{
  "num_hidden_layers": 12,
  "hidden_size": 64,
  "num_attention_heads": 2,
  "num_key_value_heads": 2,
  "head_dim": 32,
  "intermediate_size": 256,
  "vocab_size": 598,
  "hidden_act": "squared_relu",
  "norm": "rmsnorm",
  "norm_place": "pre",
  "norm_eps": 1e-05,
  "positions": "rope",
  "rope_theta": 1020.0,
  "rope_fraction": 0.5,
  "qk_norm": true,
  "attn_scale": 0.35,
  "bias": "none",
  "tie_word_embeddings": false,
  "parallel_block": false,
  "extras": ["local attention windows", "shifted keys", "gated attention", "value embeddings", "hashed n-gram embeddings", "a smear gate", "an embedding shortcut", "skips across layers", "LayerScale", "capped logits"],
  "init": "trunc",
  "init_std_qkv": 0.0559,
  "init_std_o": 0.0,
  "init_std_up": 0.0559,
  "init_std_down": 0.0,
  "optimizer": "adamw",
  "learning_rate": 0.00415,
  "lr_mult_o": 0.609,
  "beta1": 0.95,
  "beta2": 0.95,
  "lr_head": 0.00877,
  "warmup_steps": 264,
  "schedule": "wsd",
  "decay_fraction": 0.801,
  "decay_shape": "linear",
  "final_lr_fraction": 0.0,
  "batch_tokens": [8192, 16384],
  "max_seq_len": 512,
  "doc_mask": true,
  "train_tokens": 87930000,
  "max_steps": 7214,
  "dataset": "wikipedia_en"
}
Each number is 500 + 40 x the weight over its row's rms, rounded and kept within 0 to 999. Layers, rows and columns count from 0. Numbers have three digits each. The size before them is the row's rms in percent of the matrix's.

# layer 2 MLP down, 64x256, rms 0.22, rows 0-63, columns 128-191
100:560448547491516501488516518482493529527460502502475468520524526534506501507460527533495450465472576497434524513502533546493469495517468474497532462525444497517491514557486499522480516525441523
092:492531488482484527495412527454611466538533476482516493545581554516489453494527569486538493554421514558563539475568523531424534549518524504528467439531575492552499544546545462529547476488544487
098:431488482503493482435443528502536498439516538425481557473426474451455543512495441465515475532459464505480484507453493466459479449488495486489519527504458463466564492427488466479484571463519493
102:504468460450513502476519578457533461552429535517502479391514530457495577506545528516483491466558468488495584479489530499545523472540491511550512519444432500488502505561491547479462549451530624
098:588495540564512547535553460505518415541501498461482445542463494517451480503500424484512471540492480403536529505464527471526457566518521519458456462515515425512481553539486491491517479522507494
101:484512522488478460552561450497449532530473536494560529466503503572402489522543506509516514572437492476532480448400462493504503483516554512580518518413511475484519522484578592470520463549504554
099:480455473560505509476560482562467437510537543477586508488473554464450561504494475559487480505536480509530556508499513471525457471556520446377486590457520557537519469548514525462502545532556510
103:558482525441519458424550551485599500480452534508511489395452473488533586502552491522488537527528507468508541505429508507495481440532532484492523542483576480472529522483496511489464496521539520
099:493475518470402500448497451510422464505421520485490511435505442519468508499505472462432411427465488519471575533540455531576418493482497498474509490495438501534378456463504509519418520491538450
101:565514461493483451488422526438471547488486487578558473490550462536482460488535473454523519524535532483538586484540508535469483541489570488455473511443567478435612468543536510442506499514496524
099:458473498528417563563468487470505435492433500480509443418494538457498517513517556559521474526449529448478423543538494474524491455480476503524525517510510488483528537517518557564507507514471491
101:470493611594545491479471441519501502513502517503540527524471498444443443513526518506445500551526491471497559553506493543453486527487472434490450559412526553467488509513515511518522553523534467
101:520456540421543492431496469528532461558381544451487537482456534443489543496427477527505512515509490491484465555499537504407525483504496430546489622477448496514470539458458565490468519515520555
098:543540515506418559565446550500484570520512569576516449590472479531500395514460444518483500519538500556472487637551555547484538517520471465574541455485517520552488568544539504498492540488535519
100:505524475545500532524551526502481407486508531430492483490491541531453534497514469438527533459505500469455412545406516575527449460466551523501519517472498490469548464481432426555508506480494460
101:561506453550494489626551501499552543437508569460550483507482557514482515515538542597503472486537510530501460549491461479455454498568459522467571507452537578580489508521483491458454568548518480
094:513542509489504500448569547543476528450475516470455488456473479505537533511505470489503481524541472528464518471503571504429485526466441606469490519480619532585483472521491502490468560495461425
101:559508505496519489441472432563560505440458548555468529495473437530504550496556465492510548526507465562465467496458456501557400480511509506426540519565499538450458562568497490449489492470473427
100:453425535526498469506528446453483498448516458538524491474428447459493566494503508576467524448517510501403525529460439421509529449507509416467493552442490527519424506567484476468439536441464503
099:427494505455514517471531487456479501561439483434450509489540472526529477495439454423523494518439494512480485502554515513402467508534473530424517449537493481441529563520521589483481505534446454
103:530513530471487461429527454438578490512482513463481505544545535491472499501499456512551485517528466488411479459509512529454424488500559511429535511512429564441492492497471482548544482490490531
099:515546559480519528479480509490473474565521498437469517466514467482530421508531520461540505489528530434480478528619543513605458525548547539486522531422542410437526558500523498562496490561510491
101:527511484508454557520490462459490517535562433503537443463446576542465501492535421479506441498515506454519562589486480548531425454394515447518490440527579556457464480461460469517567524477550453
100:479548518487465596466501479588503504536546491464511439495426511502535517499506478463523480481548469445456413565497508522479520507466531514556501520519541479475474519469467530480532414520506487
103:487519475431531556546460516454447446517499539530498488542457504522506507510436507458516550533521458521511524475497535497528540519506509453454499420433607464524523537510517485503551524606525592
100:517498509474531510493495542506491483556493522553440551424482518486444493524498487415534524538552443452518447554533550478483490514521498586473545514507471459554454536607490503515491463513464501
101:459532533489460431489454479457491508502477561502487511495509496484417455479494476521462560473505497486497546546487444435513465486431509435506566499413497558434528502454478523471563483429528465
103:456531464491482457475535450511468494493466475483502438499490525441484496495449552515505558525496564454468537490551454436522448381417566500540494520495505529501566423499480525494550486500534451
098:487620456530527547547519521493519543468506503512490499506499542480528526495513558543518531527488516476515526513449507491506483493503518543526477505487575509474565477460487492496596529567518505
100:451489629463522525486347478501433498515487505462431475479489524468458513500508520453470550503503467501505511499512488514457472492554478538461425488512473548500528492474539527435439495500419468
100:477521524521474506549529546566447520531548439501445536490537536516448478504497481513498512572528471489405511561495581460485455473543531567492446454429526497467517503487518458496459461448468500
099:489575480496427571490479475476526473536496448565486548577491505457566511490489522480554447599491465431480514444487465504465498509496477464487428561558497509507478453435483545488509478508472516
105:509496523494497439514454502539576483496494530507457450537487505567584516503497526528515509501511466456538450449471528487523471514458441610542388472543498527567564548499485526474486483547465539
103:488522450418588506456568482403469468441482562505477548486462442522518505504499505560446493508438506468522527466463536450463454499523484466444481527528541510469494505515474552611498549454498537
098:453425471519519487510508453531509503428486494501602509471509528507487498508587459477531485452427542469547436505494484511520476454446479490517459474483514533509483387522525480507466541551528493
099:542483528475483430556508428446464532509452470536537510510474509542462552507581488509505544596591456527511564450524531461515545479551544573472501471565448503525503542478430496469465587453537444
101:477443537543506504418466535431484458474488406519443525465510532550449486494504385484482481524482534430406445515497444510459445458489423510464533389536513446516487459543483489498501513428499397
100:480490506524562456511479525499522479490505437524499492553534521588456465480539566512538561551471537527552475515512502549474524506469518450514498488461464384528519471504531415474532473473483525
105:460488497500502516497497457488503525427551517505438469510511443522501470511533520532483456469424504465518453417517561538537541503529461514424524545433420491551473513511432533545460411598599474
101:538465459420510535498516522434392552443522561526562480475549475490454460525467504440488480465492466515469571469554493415434492483514488504618495480487466534509479510515589443524542508491478576
104:547551483560448589565465479530538496589535498530550519461531520453552560486442466410533462541499491509567410506496625449439532503497466518500491521486495517520524510476604577468516419505488537
101:519502483521469526537435469475501445497499538429500568531515505495498532496497485491503498513571422536503455514552389526514502497481493419531461560460528525482497504519483492496524611446476458
098:383528497517513533505511537507544453465508525491420551496522512442560521473503456545538516504488508511458572524498493492478493488547580503513562499482498521469478472456398523484508436449555528
103:532441465499546525509453588435507491545468468504536483518561581552545516510525535460435566473490558542510499530467537569509518532511581430473518492496504454478489510554534504459548537530494512
104:587498497564544584546541546585494449462516500486470457508521508440485519534495518478541512554492571543537560516479446499523502495502522485514536477510546548534540444477561512451520488541531523
100:549472483477518530545513426488493472515433549509511513513452593484420391486521445435476507433474534556547521530453511429531526465560478497427478485548486486487530497564522529533490478527430513
088:554465571547569509510530540466516483504578448457484528501583612501481455510563540500553562476567540486473559480580497508476502531523533554508466498549522565520435537528544496414565510497451506
100:489489452541525556502479434578487478528501557472481514494469511507476434482542467476490484515535585520493470533561496521499525571498486535447448468466500483567499540544482534567499483537473482
099:527454480516478476469535574510451477497430516439472444520533412464537538493409520514536551508541510445477491508526423522403473517429454507474514524528522439589465477475462430457478400547470504
101:502529484525424461534452437514510470503470500458550545562452566484521374496479514467490487500518550579559530552511528425434494491471554541490505506496477480492509472535555493491500483499434483
100:412505490521504487416474391477461527481537510486479534463537494402495538490493474498550429529463486501464563479585480497514444492536491488442498489428510482481438463541496459594466479493577528
100:489550462424511542504484471538537478507490564527477502511539487506533481496486505425456467445537541477551509401556519497548501538457516456449484518549578561568511486522517598474499524489535517
098:568530559498502490542418511522531428478459446447422455440451503411498519500515510530409417480501515454515509495481523502494526478493486436454490464473482501463503474455458519492566570468517533
097:465477540532526480514462549402480534485530506530460469435488547531498518491562527450489529499492508522503527506466448545536514474493494572493479500440477504453483457561506461561524410496497470
099:505425427481517494497458549508571515497519505545503522477467527516463519480506568446518566517517506550501505512492536499434516495510476532475481546510562497452439488509492505503567380445489477
096:519540518560518414482510474477556498487552509477476468459454456459463606489544457542526464532456507519578494492431493511531444516482481493475443578475560542562551531509454608514427537595539525
103:515443497526485551499526560495522467553493546497509472533511484504568531494543484587538499479513494469480555475532575577566520500533513535551506491603535482488534522470441544462471547536525462
097:553454481545520477527503483507478469512487527463543550536538454515524454526528409457484517480530403529469490565533504547498519518516553494546474502436466469559498504480551473456494538550546534
099:526415497498527458503544473475527478504519449477467496472482566549532542494440506554501455456533528479514559577535490502530562502482557426508496425445498478459471515474522422514515485444517459
098:486488548536481461495538516399545540482504483532517458482479544443496570508553535496487491483478592534502513512515427495507496535508516498489523503489532551470537482507486458447445521495563490
099:485470453423502527515523440492538455505467530463503512459459458538531509510502550514557490505534481427460559535484560533503486501490484465509406521565516520511577463496459500464515477520456451
105:462491509498547483498514470501500503583494485527501553513483502496539502501508531510614533537458518542603465430563520453460470525509628507522424471529470546480490566467479494457523489583497559
102:485529483552557513511433487549528481460503509472412500492529428454532494484564411528507448466508447455530556608463492558481525509468439432511455483483462457553536488474530427513499471523417515
099:456510461505500547481460485525547547477510481498558433581538484572508536505522502538500460556446426438535557550530492533532532502456498506453493507451482542489530493437485564449533514463540470